Weights of a small transformer language model: 11882 steps.
Each number is 128 + 32 x the weight over its row's rms, rounded and kept within 0 to 255. Layers, rows and columns count from 0. The size above them is the row's rms in percent of the matrix's.

# layer 7 MLP up, 256x64, rms 0.247, rows 129-181, columns 0-63
size [ 99 103  97 103  84 103 105  94 102  91  96  96 112  99 106  96  98  95 100 104  98  95  89 102 107  98  97 102 108  95 116 109 103  95  96 104  97  90  94  91  99 102 108  88 104 106 100  87 105 114 102 101 111]
[[ 99 166 134  92  96 122 172 140 140 184 124 136  77 107 140 130 131 102 150 142  85 107 191 137 133 126 126  90 213 135  89 135  80 186 177 130 169 109 127 113 136 122 155 146 127  90 126 126 130 167  78 108 177  84  74  84 187 148 122 148 115  73 112 129]
 [150 112 123 148 143 110 185 178 125 104 132 104 106 235 160 133 146 123  65  79 129  94 116 133 180 112 143 105 129 163 110 174 114 146 121 132 132 156 148 138 102 133  85 138 121  87  77 152 106  75  85  79 139  89 130 129 168 165 171  73 108 153 156 111]
 [121 200 162 123 156 112 125 120 183  88 152 129  82  69  94 133  92 135 174 157  82 140 139 108 130 163 172 126  62 122 131 139 124 148 105 150  92  73 105  97 157 111 135 165 140  79  74 130 112 184 142 115 126  97 175  92 105 187  88 135  97 140 130 163]
 [116 206 161 129 151 129 112  92 167 112 107 147 133 146 140 102 181  97 166 166 115 171  91 205  91  96 166 122  76 111 139 107 128 144 146 152 162 126 115  94 163  90 120  48 131  95 117 158 114 127 156 102 135 112 106  61 122  98 202 139 113 127 107 139]
 [111  80  75 124 135 100 109 143 150 147  92 117 103 109 109 122 120  61 140 156 132 113 103 182 155 161 112 156 159 130 124 129 200  96 178 198 108 211 149 141 155 113 105 141  88  99  64 134 121 110 105  73  99 146  97 132 110 131 182 160 121 149 152 159]
 [ 90 121 138 143 175 123 110  52 140 171 157 157 121 120  79 176 103 105 176 116 100 138 116  68 160 173 121 124 129 124 113 149 137 150 152 147 134 126 118  95  94 208 200 101 130 110 111 166 186 123 119 110 191 141  89  96  82 155 139  71 123 130 120 136]
 [153 146 153 104 106 113  96 118  92 126 120 141 104 147 111  60 130 151 112  92 144 189 205  80  99 160 158 179 134 147 137 110 127  83 147 131  65 132  94 130 124 175 131 112 111 145 140 151 139  73 144 119 129  33 109 139 136 103 133  92 196 129 178 117]
 [143  80 161 136 112 142  71  77 148  99 136 143 131 140 112  99 130 144 188 185  74 178 121 130 107 146 102 147 164  78 187  59 131 154 114 181 103 114  69 121 108 129 164 108 111  82 144 149 129 117 127 214  80 125 102 165 122 130 132 124 141 155 144 141]
 [ 77  90 147  94 185 142 123 153 154 121 152 170 143 130 143 167 134 111  85 159 148 147 126 123 159 142  80 155 147 104 131 115 100 107 110 128 181 113  77 169 138 102 136  69  58 111 186  65 141 176  84 146 118 161  84 124  88  84 137 112  84 167 119 151]
 [111 179 122 101 123 156 117 173 116 107 141  80 100  97 144 111  74 145 102  84  81  49 168 162 168 112 115 186  83 170 120  91  85 152 152 134 155  69 171 153 127 150 116 167 170 154 107 121 149 127 126 117 152 147 153 122 111 133 159 200  98 134 115 164]
 [150  81 119 125  78 130 116 107 132 161 141  73  96 134 136 120 143  90 178 115 172 138  71 124 209 171 159  98 145 117  99 126  91  97 156 150 128 118 154 108 163 135 168 162 100 112 174 132 130 106 103 125 137  47  95 111 127 129 134 198  95 159 127 200]
 [131  90 148  91  44  82 171 122 175 179 119 100  92 120  74 177 153 130 137  82  99 165 150 123 159 153 147 164 181 122 167 131 137  95  74  87 136 113 103 101 180 110 115 133 132 143 166 126 211 106 119  92 119 118 129 119 143 116 167 108 171 108 124 125]
 [108 122 162 141  88 129 131  85 125 142 100 205  93 133 127 176  66 143 161 158 147 131 122 100 108 185 141 160 139 127  99 150 119 152  68  91 124 142 109 162 162  53 116 123 115 122 117 167 110 106 189  93 112 127 169  83 114 146 100 106 187 189 162 109]
 [164 112 113 108  94 145  86 173 137 115 168  98 134 156 154 131 186 133 143 130 128 144 134 145 162 107 115 172 107 204 139 193 168 163 120 151 112 167  66 158 120 160 154  97  81 121  84 125 146 139  85 125 136  81  64 133 110  94 115  61  99 117 159 169]
 [130 136 141 137 149 146 120 117 114 130  90 125 137 154 163 203 129 112 102  70 105 170 112  85 190 101 162 136 174 145 135  97 193 188 138 159 123 164 145  61 171 166 141 156 116 121 126  97  88  68 138 126 164 114  91  81  90  83 144 103  93 139  99 138]
 [ 62 125 125  88 162 137  59 118 194  83 125 140 134 168  99 106 148 182 147  97 185  84 134 114 154 158 122 114  88 166 158 125 133 161 181 152 165 162 133 127 149 171 112 112  78  94 154 122 170  80 142 164  88 105 131 103 158 129 154 124 118  68 112 147]
 [109 108  87  43  90 120 164 127 158 129 164 176  75 120 121 154 123 106 154 163 138 135 134 162  84 105 160 100 132  85 125 106 108 135 112 125 162 166 107 158 114 173 157 163 173  94 149 148  62 110 187 141 129 127 140 129  78 204 128 120 125 187  95 116]
 [163 190 142  54 110 140 124 150 125 147 131 135 122 179 161 158 106 118 106 105 168 120 132 138 159 112 104  70 194 107 108 109  80  85 101 140 106 141  88 101 117 111  58 123  91 138 161 188 117 115 124 123 167 151 136 120 114 147 101  62 162 184 180 136]
 [140 100 178  96  96 104 158 133  67 154 156  88 151 125 126 192 137 142 129 119 127  72 133 151 146  91  94 121 118 115 126 136  78 135 147 109 164 133  87 168 177 175 109  70 160 102 121 152 191 161 149  87  92 105 170 121  46 134 109 127  80 153 146 136]
 [116 149 129 140 203 117 139 131 165 137 126  87 105 130  69  81 154 113 138  98  78 190 126 116 143 181 110 140 138 169 136 154 154 144  99 116 119 145  91  71 146 101 157  87  74 168 168 134 176 161  84 154 174 115 144 114 169 131 140  99  73 118  66 118]
 [101 115 112 123  87  96 126 177 121 146 121 136 135 129 164 176 114  69 104 147 195 180 165 153 172 122 180 196 146 107 171 120  75 121 137  92 116 125 152 158  54 112 123 128 111 151 112  93 137  43 157 130 134 141 131 121 179 123 123 167  87 127 118  96]
 [133 171 139  82 111  91 128 112 186 121 103 179 132 186  31 134 137  62 118 156 138 132 162  81 113 156 155 147  75 107 130  72 193 151 113 116 169 127 132 131 100 151 133 119 117 113 145 100  98 148 115 151 201 117 113 115 122 135 102 167  82 147 133 150]
 [204 128 118 163 153 181 126 129 161  73  83 117 157 137  97 129 100 138 130 143 132 144 129  52 131 117 142 141 136 157 176 127 171 198 143 121  86 102 106 161 172 120 101 143  55 134 146 169 125 126 194 118 114 123 122  96  98  80 154 135 119  82  77 109]
 [ 73 133 102 123 165 132 148 155 103  57 117 105  37 135 126 111  67 118 194 108  86 208 153  92 157 158 162 119 162 124 125 105  93 132  96 172 146 160 141 144  89 109 156  95 147 121 122 134 143  95 119 124 142  92 135 178 172 157 102 148 157 131 113 128]
 [111 155 127  99  98 113 119 122 169 150 135 115 173 173  82  56  49 167  60 132 133 194 181 151 141 139 130 132 132 181 112 167  87  78 167 147  96 166 128 138 146 116 120 116 115 144 114 165 129  93 164 126 167  98 148 119  98 100  85 150 112  90 101 103]
 [125 170 117 135 136 106  85 186 136  44 122 145  95 121  69  75 146 208  82 144 141 171 110  97 147 124 117 122 115 209 111 132 124 138  99 127 153 103 138 118 152  98 156 150 144  97 137 143 101 118 103 135 118 119 127  89 185 179 139 166  98 135  70 167]
 [146  96 207 129 105 143 121 136 118 106 201 151 154 170 134 139  82  92 112 103 146 158 101 134 140 127 131 176 129  94 156 113  86 106 122  90 120 138 122 153 190 176 103  61 104 198 136 172  87 124 175 102  78  97 133 128 106 163 106 137 131  86  91 114]
 [177 104 147 121 158 154 122 180 123 111 115  84 120 133 150 145 118 145 211 117 150  92  93 167 165 119 153 139 204 169  92 119 127  97 138 175 103 113 113 147  97  80 111 111 166  78 159 169 165 150 114 186 118 114  81  97  74 129 168 119  91 111 139  92]
 [153 175 170 111  86 145 133 113 107 105 147 129 103 146 138  80 108  24  60 123 105 106 124 148 137 146 118 153 109 185 125 160 105 154 119 151 150 201 200 126  56 149 120  98 127 130 112 160 125 144 164 141 138 119 109 158  87 146 153 133 168 121  82 135]
 [135 157 151 146  76 187  77  92 115 154 126 108 136 114 121 150  94 180 147 109 142 119 200 159 132 105  92 113 129 144 103 146 105 102  91 192  82 152  61 115 158 169 102 102 137 124 131 102 145  88  93 138 111 192 134  82 147 187 104 141 160 159 110 174]
 [104 169 131  98 161 112 139 115 139 126 124 145  95 187 125 196 106 120 139 130  98 167 180 145 139 104 171 123  94 110 108 158  96 100 132 126 142  27  87  81 139 154  86 139 162 187  72 170 101 132 147 128 158 163 128 101 130 142 152 117  94 122  73  82]
 [119 142 115 131 151 117 192 150 127 128 159  96 119 149 174 110  70  67  81 144 212 146 138 126 136 138 192 131  87 118 133 101 113 115 146 148 127 123 146  98 141 118  81 158 192 177 158 128 146 101 103  84 109 101  91 108 171 152 199 127  82 152 128  94]
 [170  94 187  88  78  99 140  93 147 119 103 111  64 129 143  74 121 117 107 168  79 173 133 126 125 168 172 146 153 145  95 105 139 118 124 186 120 123 114 106 151 163 154  82 194 101 136 107 138 180  89 149 155  99 123 102 168 120 121 101 140 197  87 154]
 [ 94 134 121 151 104 145 130 222 131 101 126 128 179 189 116 190  96  92 186 105 139  89 131  73 130 128 145 136 128 110 169 121 157 150  90 142 198  79 111 114 140 129 127 150 142 118  70 188 148 104 142 117 140 155  93  85 137 120 103 135  85 132 175  99]
 [173 106 135 144  94 141 109 134 121  91 194  74  92 135 205 102 143  87 132  88 115 135 149 137 137  95  92 155  76 150  80  87 157 145 189 100 105  78 113 145 167  90  94 115 165  90 169 189 107 143 139 122 118 120 117  81 139 128 130 144 141 105 188 131]
 [103 154  84  90 169 167  95 118 147 107 175 213 159 149 152 118 153 100 133  91 135 165 150 142 123 150 165 103 170 141  99 112 120 154 112 112 105 124 181 100  97 142 191  99  68  65  76 136 169 102 154 132  86 156  91 117 150 181 107 136 130 115 159 118]
 [108 132 171 122  90 156 152 165 166  56 171 187  99 107 191  96 149 120  84 129 142 157  99 108 134 146 100 112 127 184  90 131 119 149 163 174  87 101  44  95 131 159 159 151 126 111 138  85 115  62 136  98 128 143 152 163 141 115 134 109 140 109 102  88]
 [114 119 139 137 106 167 189 126 113 140 187 169 148 108 121 150 154 134 123 128 118  83 127 121 146 147 116 175  71 142 146 169 125 126 143  83 113 135 140 134 150  50 201 131 175  80 130  97  89  99 166 150  94  75  80 106 127 188  71 109 143  89  96 134]
 [129 122 137 136 183 174  81 160 143  95 145 101 130 115 175 150 169 110 134  88 165 127 153  85 202 116 136 104  80 141 136 114 133  97 186 188 145 104  82 179 140 146  98  97 168 112 119 116 142 107 127  91 118  78 114 132  76 185 127 183 132 103  72 135]
 [141 189 134 147 120  98 138 145 117 104 127 169  89 146 145 171 138 118 101 175 119 124 148 124 113 138 165  81 127 129 107 120 120 164  99 102 182 105  68 134 169 116  98 137  69  68  98 146 125 113 104 162  69 120 105 150 205 142  79 126 205 139 185 142]
 [154 106 170 149 125 139  95 111 117  91 177 147 141  99 108 133  99  87 133 118 119 105 180 138 162 132 131 127 196 123 119 137  87 143 112 159  90 188  75 186 168  74  64 136  80 149 140 136 151  76 112 152 104  84  91 154 122 146 105 105 158 144 166  64]
 [149 110 184 121 167 168  93 113 146 104 140 112 148 152  84 135 140 105 189 195  99 113  99 159 110 140 135 138 132 127 151 142  80 165 113 102  81 114 187 208  85  57 120 109 124  64 116 159 170 103 126 144 127 141 134  73 156 110 107 123 159 126  85 137]
 [119 120 180 113  55  90  66 123 123 122 135 138  84 169 104 156 108  94 181 176  89 177 171 145 126 150 127 130 159 114 129  99 112 104 212 156 113 132  92 185 135 100 168 134 116 139 123  88  99 117 143  83 124 149 131 170 157 130  73 114 135  90 141 177]
 [127 134 141 124 123 122 151 129  86  69 156  90 141 142 128 133 152 104 124 181 122 114  61 146 109 139 136 139 136 122 172 140 109  96 154 127 155  79 101 143 118 180 147  60 159  96 170 132 137 102 153 101  90 225  89 105 118 105 123  90 126 197  65 163]
 [ 75 143 146 102  88 107 120 113 107  89 111 115  97  93  20 103 177 150 144 131 160 118 138 164 131 152 150 185 150 169 159 116 134 118 144 156 171 149  86 139 139 140 142  82 108 151 138 106 167 157  79 135 103  85 120 163 174 113 133 178 154 188 100  95]
 [ 91 103 123 152 159 140 119  78 128 146  93 165 104 137 112 186 138 155 123 122  71 157  83 113 163  94 138 121 130 193 158 162 126 173 126 155 120  81 118 152  56 164  80 122 134  86 163 134 141  95 167 145 223 151  94  93 104 127 119 122  86 147 109 145]
 [ 98 109 111 116  99 127 170 146 150 125 130 173 112 131 136 212  86  95  80 137  94 105 128 117 132 136 161 104 102 105 136 158  53 107 129 116  98 201 162 120 162 154 180 135 107 139 200 110 150  75 165 107 121  82  83 172 115 145 112  85 131 163 123 153]
 [211 110 105 124 112 184 149 132 115 151 103 137  98 195 161 143 112 147 126  99 128 105  96 114 143 118 179 141 177 139 158 164 117 133  89 149 142 119 115 132 160  50 143 101 157 118  84 116  97  38 181 134 145 158 140 104 128 177 161 116 139 111  75 145]
 [101 157 170 147 149 127 118 141 124 163 175 124  79  83 135 175 127 115 135  49 141 175 161  83 112 125 122 147 172 120 148 154  83 189 135  95 164  94  83 126  95 149 122 144 105 103  99 151  73 135 120 108 178 124 101 114 153 151 126 163  73  96 176  64]
 [113 127 161 117 125  90 152 184 105 140  91 113 106 117 186 153 134 145 147 128 157  67 123  91 178 114 153 142  79 139 147 153 141 117 156 103 106 123 157 101  62 125 121 172 130 143 126 157  82 114 144 109 168  58 128 104 120 160 120 210  54 167  87 157]
 [114 123 122 123 127 150 150 138  90 124 148 171 122 183  84 159  39 161  89 191 104 152 118 123 159 163 157 148  83 105 122 145 164  97 186 124 114 114 126 146 162 130 155  97 176 140 192 100 176  71 120 157 124 191 127 132  71  96 124 127 126 105 118 100]
 [147  98 171  56 135 132 123 178  84 122 141 140 184 124 155  52 176 144 145 131 130  96 136  78  69 159 103 150 144 129 102  84 128 145 158 116 109 134 108 104 163  91 160 124  76  92  69 116 121  99 145 192 101 112 171 168 143 111 126 167 130 168 115 143]
 [161 113 157  59 151 144 126 123 157 101 102 149 134  82 191 155  63 120 103  43 176 128 119 148 140 164 134 117 165 151 185  86 170 102 156 110 132 152 114  83 137 162 174 113 112 123 175 142 144 111 132 130 123 112  78 109 149 125  63 115 118 165 117  82]]
# layer 7 MLP down (transposed), 256x64, rms 0.139, rows 129-180, columns 0-63
size [ 94  96  91 107  82  98 113  94 121  82  88  93 108  93 116  96  95 107 103  96 103  94  84  99 102  91  93 121 108 102 124 105 106  91  83  98 104  79  81  86 107  98 117 106 110  99 110  84 104 113 110  90]
[[133 104 148 173 168 107 120 120 161 105  89  39  88 145 100 141 148 190 158 179 159 180  72 118 143  91 163  92  78 164 110  98 148 111 134 168  78 147 163 129 125 138  88 144 106 171 127 130 177  64 139 106 119 129 149 116 115 100 157 101 105 137 160 133]
 [110  53 172 169  85 108 159  93 105 113 125 164 116 139 151 141 124  62 152  58 143 125 106  68  74 163 111 193 147 164 107 141 109 152 131 146 171 121 167 185 115 120 105 123 138 136 158 160  70 120 143 121  96 147 111 119 109 137 166  95 177 149 159 105]
 [ 87 130 112 107  83 134 135 145 105 145 110 122 143 196 171  69 141 159 165  89 175 141 166 107 100  96  98  77 182 165 158 106 151 182 123 115 133 137 115 148  92 137 167  64 127 206 110  80 149 126 105 143  81 143  90 124 134 122 148 178 110  96 153 115]
 [ 48 154 112 101 163 153 121 143  81 146 103 157 151 115 129  76 128  57  96 169 109  74 165 143 154 123 129 142 160 139 117 119 171 132 152 158 120 100 158 112 125 122  92 128 154  52  86 130 127 140 152 187  94 166 154 115 120 114 217 143 119 136  85 139]
 [114 157 146 116 122 117 138 111 118 128 141 145 140 179 166  36 114 154 106 124 124 155 143 108  95  81  79 158 140  92 131  94 180 138 125 105 156 109  98 106  80 141 156 110 153 100 194 129  56 125 170 165 192 113 157 162 138 165  75 122 133 168 142  80]
 [ 90 125  85 127 147 121 132 116 148  92  99 161  80 110 185 155  71 124  71 125 129  84 111 110 151 144 114 119 114 133 205 114 154 157 152 122 177 124 161 153 154 131 170  75 133 145 183  58 127 190 125 127  91  86 112 125 104 126 106 186 112 104 165 165]
 [125 132 150 157 143 155 151 155 108 123  89  90 138 140 130 156 164 144 102 117 115 154 117  84  64 173 143 127  88 191 130 152 109  73 153 104  98  73 141 115 131  96 130 162 141  64 135  70  67 123 160 153 100 180 174 185 168  97 147 106 151  95 114 172]
 [145 100  62 116 154 102 147 142 160 122 125 174  65 158 161 161 112 131 143 105 117 123 140 166 152 160 130 112 129 155 143 164  72 143 140 119  94 149 171 126 197 167 160  83  83 141 113 110 116 134 140  66 134 134  95  49 137 152  80 163 102 104 181  86]
 [ 81 142 157  85  81  68 127 159 177 123  89 160 139 166 120  89 101 146 142 127 142  65 180  86 161 135 114 152 128 124 108 139  77  91 124 107 148 161 131 103  99 168 145 146 188 102 113 157 188 126  74 139 121 198 141 109  78 103 148 145 175 121 117 121]
 [ 67 118 169 123 114 107 135 113 111  76 110 112 129 142 182  78 140 148 113 129  85 128 145  90  75 138 111 169 185 161 145 154  63  87  95 141 106  79 157 100 136 156 170  98 178 141 134 169 130  85 162 146 123 100 168 189 171  99 132  90 145 165 134 151]
 [146  93 151 112 118  85 128 109 148 142 107 159 133  98 162  95 130 137 145 166 140 141  87 150 127  93  78 212 144 188  56 105 154 141  69 168 118 105 177 140 126 106  92 131 164 109  67 145 166 107 174 129 159 161 111 180  73 116 151 133 116 111 116  96]
 [164 155 123  81 183 144 127 169 100 124 108 173 159 143 148  76 113 164 149 151 113 115  83 132 121 128 138 137 130 146  92 165 114 144 117 140 120 125 147 155 102 106 127 186  87 128 139 106  93 102 136 170  76  43 113 206 102 185 111  97  61 155 105 160]
 [116  67 119 114 125  78 129 136 101  74 101 140  70 143  93  97 179 129 131 215 146 126 106  99 110 141  68 126 129 145 111 105 120  88 150 143 190 103 105 140 123 126 109 169  90 172 165 177 165 144 136 108 124 169 138 116 136 123 110 191 170 104 134 191]
 [108  78 149 201 137 152 181 124 123 125 103 174 115  85 123 123 102 103 122  96 107 137 103 142 117 177 145 130 168 112 119  69  68 120 100 104 137 135 170  98 154 134 120 152 133 101 125 123 154 148 136  63 112 163 204 108 130 152 129 214 183 122 104  82]
 [223 154 146 159  99 121 157 142 150  76 140  83  93 124 120 112 156 105 153  79 106 136 166 121 131 154 147 151 120 104 108 154 137  84 121 113 163 119  77  97 168 106 152 160 151  75 216 122 119 120 133 168 148 135  83 139 101 143 103  72 155 141  65 115]
 [109 115 199 135 130  98  98 101 157 134 175 166 142 125 103 147  67  78 164 120  72 173 100 115  93 178 150 132 109 110 150 140 160 155 126  88 124  79 151 127 142 148 113 215 132 134 125  99 112  66 158 176 110  85 131 106 140 176 104 161 145  90 122  96]
 [162 136 230 134 119 152  92 175 108 176  87  92 130 127 101 157 134 172  95 126 122 134 121 124 171  97  97 189 127 135 102 126 120 143 163 139 132 109 188 109 132  78 125 160 116 121 148 103 199  98  92  74 121  97  76 109 170 117 140 118 100  75 133 107]
 [137 160 100 200 136 141 146  92 134  81  90 172 142  99 121 100 112 115 141 135 129 127  63 138 123 159 155 165 125 176 117 115 110  90 116 143 154 103 113  94 120  98 184 150 172 125 161 105 125  96 148  92  87 174 206  99  42 134 110 181 133 153 152 110]
 [151  46 115  81  96 124 167 153 132 127 154 171 161  83 181 178 136 104  65 138 117 113  92 105 111 125 128 124 148 131 163  93 139  64 148 116 157 109 116 164 151 113 165 153 178 179 108  86 132 124 107 137 118  91 143 108  51 190 149 100 142 136 142 138]
 [193  87 111 100  83 138 109 114  94 135 106 202 120  71 157 141  99 167 132 156 134  59 188 133  77 106 164 137 127 123  81 110 155 143 168 120 133 134 153 157 133 113 118 146 170  82 128 105  73 114 165 107  85 165  94 120 116 136 123 156 197  97 134 154]
 [ 86 116 130 148 135 138 156 149 160 103 109  80 133 138 187 116  70 152 135 148  84 134  48 164 139 124 120 130 109 145  66 109 162 141 123 109 164 114 169 137  57 166 138 118 129 143 138 155  68 150 114  92  85 163 166 105 108  92 132 177 129 154 102 205]
 [115 140 167 141 148 161 141 201  90 143  98 103 119  86 179 148  69 162 137 118 123 148 161 210 126  90 125 143 170 115 101 154  90  94 102 173 121 142 144 170 148  79  85  78 135  99 138  55 169  91 133 110  74 129 142 132 153 110 118 133 149 142 136  96]
 [144 175 125  80 107 115 129 130 109 178 142 143  94 161 131 108 131 127 153 102 131 158 142 182 111 131 113  95 155  98  70 130  96  31 104 120 138 155 153  99 100  85 128 148 180 122  72 132 138 181 114 146 130 117 104 168 203 163 114 108 122 208 129 105]
 [147 138 150 106 131 181  81 168 235 152 118 105 145 200  76 115 119 141 137 127 143 110  76 140 168 113 134 137 110 109  91 125 112 180 162  81 121 139 107 122 126 118 118 112 169 161  88  57 149  90 159  94  94  97 166  97 142 114 127 111 138 175 108 119]
 [151 114 104 157 199 174  50 135 111 128  86 129 107 161 115  86 113 115  56 186 149 114 140  96 159 116 161 124 131 184 140 145 112 109 131  97 135 141 132 140 137 119 133  61 207 105 188 122 114  92 155  96 108 128 158 125 161  81 146 124 156 118  89 142]
 [107 107 116 111 106 145 137 116 102 193 174 169 179 100 143 154  73  71 151 155 197 104 108 154  83 148 142 142 127  93 130 115 159 144 107  85 166 195 114 174 133 135 134  78 111  96 156 135 141 187  86  92  96 127 127 104 133  86 126 123  93 106 187 120]
 [109 166 201 165 143 159 117 137 135 141 126 139  46 111 133  91 132  73  97 118 124 135 157  96 146 166 135 137  60 134 103 172 184 141  79 106  98 146 179  94 188 120 127 149 124 128 128  75 164 136 132 175 108 147 112 136 128 163 112  56 102  92 130 111]
 [186 120 118 165 124 121 160 119 100 143 116 115  54  93 157 112 142 134 107 121 161 112 146 158  69 143 145 123 199 184 130 149 124 129 105  82  74 122 106 105  79 112 130  97 182 152 105 125 143 102 142 104 121  94 143  93 117 130 215 198 119 150 164  93]
 [123 167 212 118 131 174 117 126 131 147 128 151 127  94 138 164 112 105 157 180 152  51 171 112 138 109 140 104 132  91 117 139 145 149 131 101 130 178 133 155 141 173 108 156  87 144 142 130 166 160 156 108 113  59 126 103  65 110  91 147 115  88  54  74]
 [111 104 196 150 170 105 136 118 147 102 116 139 142 140 144 133 138 171 141 215 151  96 122 171 166 145 104 139 106 105 182 193 139 109  93 120  93 157 102 156 100 124  91 127  91 113 130 127  68  60  89 145 148 176 167  87 115 127  66  96 145 109 121  97]
 [103  78  95 146 159 157 110  89 113 167 114 204 166 123 174 114 189 111 132 177 120 141 142 122  59 168  95 140 205 117 138  93 130  78 119  82 120 147 152 132 133 149 123 101 118  59  54 140 130 107 134 167 127 121 180 122 105 145 139  97 136 133 127 129]
 [ 93 156 164 125 129  68 127 111 176 102 115 149 108 139 124 154 112 194  89  96  95  99  70 115 152 129 126  74 108 109 138 146  90 144 156 151 147 107 105 145 106 112 193 126 104  63 144 203 133 179 184  97 152 180 146 105 163  91 126 133 129 134  96 169]
 [ 86  88 133 111 132  64 107 127 140 120 179 153 134 181  74 147 104  89 117 103 100 117 136 105 159 168 147  83  94 112 200  99 120 175 159  89 135  67 169 193 172 140 144 149 142 149 138 114 112 144 146 123 118 137 132 143 126 112 116 201 147  59  99 128]
 [163 120 149 157 117 136 103 122 105  74 150 167  99 117 108 136  99 108 154  74  90 159 130 125 116 177 149 149 114 145 169 203 110 145 121 145 141 104  65 163 106 176 125 138 116 108 141 108  59 150 144 141  76  93 153 193 166  98 142  88 181 100 139  67]
 [164 153 207  99 138  99 142 120 109 131  59 165 109 131  62 131 146 194 140  77 155 116 124  91 108 142 125 130 107 129 210 158 148 169  84 157 150 107 165 120  84 100 143  94 131  99 142  96 148  98 143 152 170 117 158 142  77  85 129 116 115 172 119 108]
 [189 106 125  65 113 110 136 143 176 117 122 103  94 156 113 106  92 149 121 113 135 152 139 145 113  72 159  65 111 162 158 156 118 115 132 144 164 120 110 171 182 118 156 126  96 132 158 129 109 204 158 185 148  54 133  82  96 114 198 122 103  98 103 127]
 [100 141 139 111 100  88 125 105 156 166 166 164 141 119 130 183 147  95 118 133 168 171 156 107  49  87 145 164 141 147 108  90 118 130 145 165 154  86  84 183 131  97 123  97  64  98 133 140 149 101 115 162 157 160  73 119  84  62 147 171 174 126 151 129]
 [148 137 165  77 145 133  95  68 135 146 129  78 133 130  43 110 145 113 135 141 131  84 146 134 118 120 167 138 129 137 150 125 164 147 130 152 104 128  63 118 100  97 130 138 162 107 120 142 131 132  50 125 107 179 236 111  99  93 160 166 123 163 133 178]
 [ 57 141 182 162 128 123 164 148  88 118  71 145 124 162 209 111 137 128 182  68 109 100  97 144  85 146 126 148 110 128 102 200  99 129 134 135 142  80  95 113 110 121 121 133 182 122  58 128 155 105 140 167 114 135 182 176 104 105 147 118 142 142 134 121]
 [173  45 112  88 135 118  86  86 112 162 141 119 135 131 148 148 151 143 137 131 143  83 106 160 153 118 190 162 202 134 140 123  42 108 118 143 130 128 110 102  90  82 123  50 129 133 103 177 104 181 115 110 140 126 162 148 119 127 149 149 131 181 110 161]
 [ 77  99 119 105 125 126 132 132 112 105 121 128 111 202 109 155  88 126 162 163  98 100 119 141 190 129 154 155 125 119 114 142 117 150  65  78 119 126  63 162 141  69 130 143 152 147 146 147  86 202 139 174 111  89 162 116 119 107  92 214 149 150  95 127]
 [170 145  64 158 121  91 150 110 146 108  47 164  88 113 181 140  95 144 168  84 150 184 150 139  72 134 161 140 131  93 144 141  63  57 147 147 101 125 136 137 111 112 127 143 100 170 110  89 131 133 178 126 142 138 127 125 131 168 177  68 127 157 133 108]
 [141 162 159  70  60 160  98  91 180 145 131 195 129 169 123 150 134 126 109  88 110 165  57 101  91 106 196  86 118 114 132 119 141 167 144 158 120  76 117 189 127 155 102 139 107 133  97 111 120 149 154 127 114 122 109 160  89 177 129 168 130  76 117 143]
 [182 165  57 120 131 140 139 127 161 157 157 132 110  96 133 161 136  90 116  81 142 199 133  89 143  77 150 113 185 123  66  96 154 100 109 166 109 154 175 116 110 156 126  87  63 135 132 136 109 155 139  82 125  91 119  96 110 162 182 157 146  93 173 137]
 [178  75 181 174 155 143 107 140 146 119  80 134 154  94  93 100 123  77 164 116 132 131 131 149 113 181  28 147 114 115 124 157 167 194 136 115 165 146  94 122 119  63 113 146  92 113 138 123 151 136 115 104 117 161 155  85 121 150 131 142 168 165 101  75]
 [105 130 124 112  98 119 106 130 142 133  87 123 116  92 218 159  68 151 134 135 127 122 175 155 131 115 180 104  59 174 158  93 160  99 142 105 139 125 182 145 149 108 127 177 174 160  55 119 123 116 158 152 118  68 156 124 138 127  79 135  67 120 155 112]
 [112 167 177 158 149  95  84 138 119 144 165 165 136 110  86 108 146 114 133 125 142 143 128 150  78 147 124 155 120 116 114 139 217 173  97  99 154 114  63 162 119 108  60 148 110 162  68  94 113 155 134 133 156 199 138  93 185 101 108 121  80 139  99 130]
 [255 172 161 126 138  57 136 110  92 101 142 155 136 115  59 120 139 140 141 148 147 130 141  95 118 118  87 116 118 167 146  58 110 117 163 133 155 152 156 112 161 138 116 105 118 139 114 128 106 110 168 115 150 141 109 118 185  97  83  96 132 153 144 102]
 [109  89 126 122 138 126 111 143 148  99 133 116 140 163 142 112  89  79 122 146 125 101  96 149 151  58  79  98 122 109  83 155 155 119 106 134 181  72 139  98 130 211  94 212 195  95 160  98 139 103 100 190 136 130 155 126 138 146 109 132 134 160 171 155]
 [ 55 126 113  70 116  54 144 143 126 148 109 124 138 112 176 141 129 155 120 141  94 122 162 127 152 146 139 166 120 114 135 140 122  91 229 112 151 191 153 167  20 125 154 112 120 168 141  99  68 144 117 120 120 123 104 114 124 118 151 155 119 137 142 133]
 [156 133  92 146 137 134 153 142 125  87  79  93 147 115 165 109 215 109 123 125 131 151 145 111 175 133 149 101 156 197 121 107 103  94  52 191 173  94 102  90 119 109 114  99  85 106 144 154 122 177 119  67 126  89 161 123 128 117 125 131 152 166 114 183]
 [145 165 136 143 176 137 112 150 108 146 190 130  98 115 111 205  72 126 150 117 126  86 133 153 146  90 154 141 137  91 101  91 147 107 115 143 114 136 128 109 101 158  94 137 153 118 155 153 146  79 123  87 136  34 128 197  99  92 133 121 203 112 100 179]]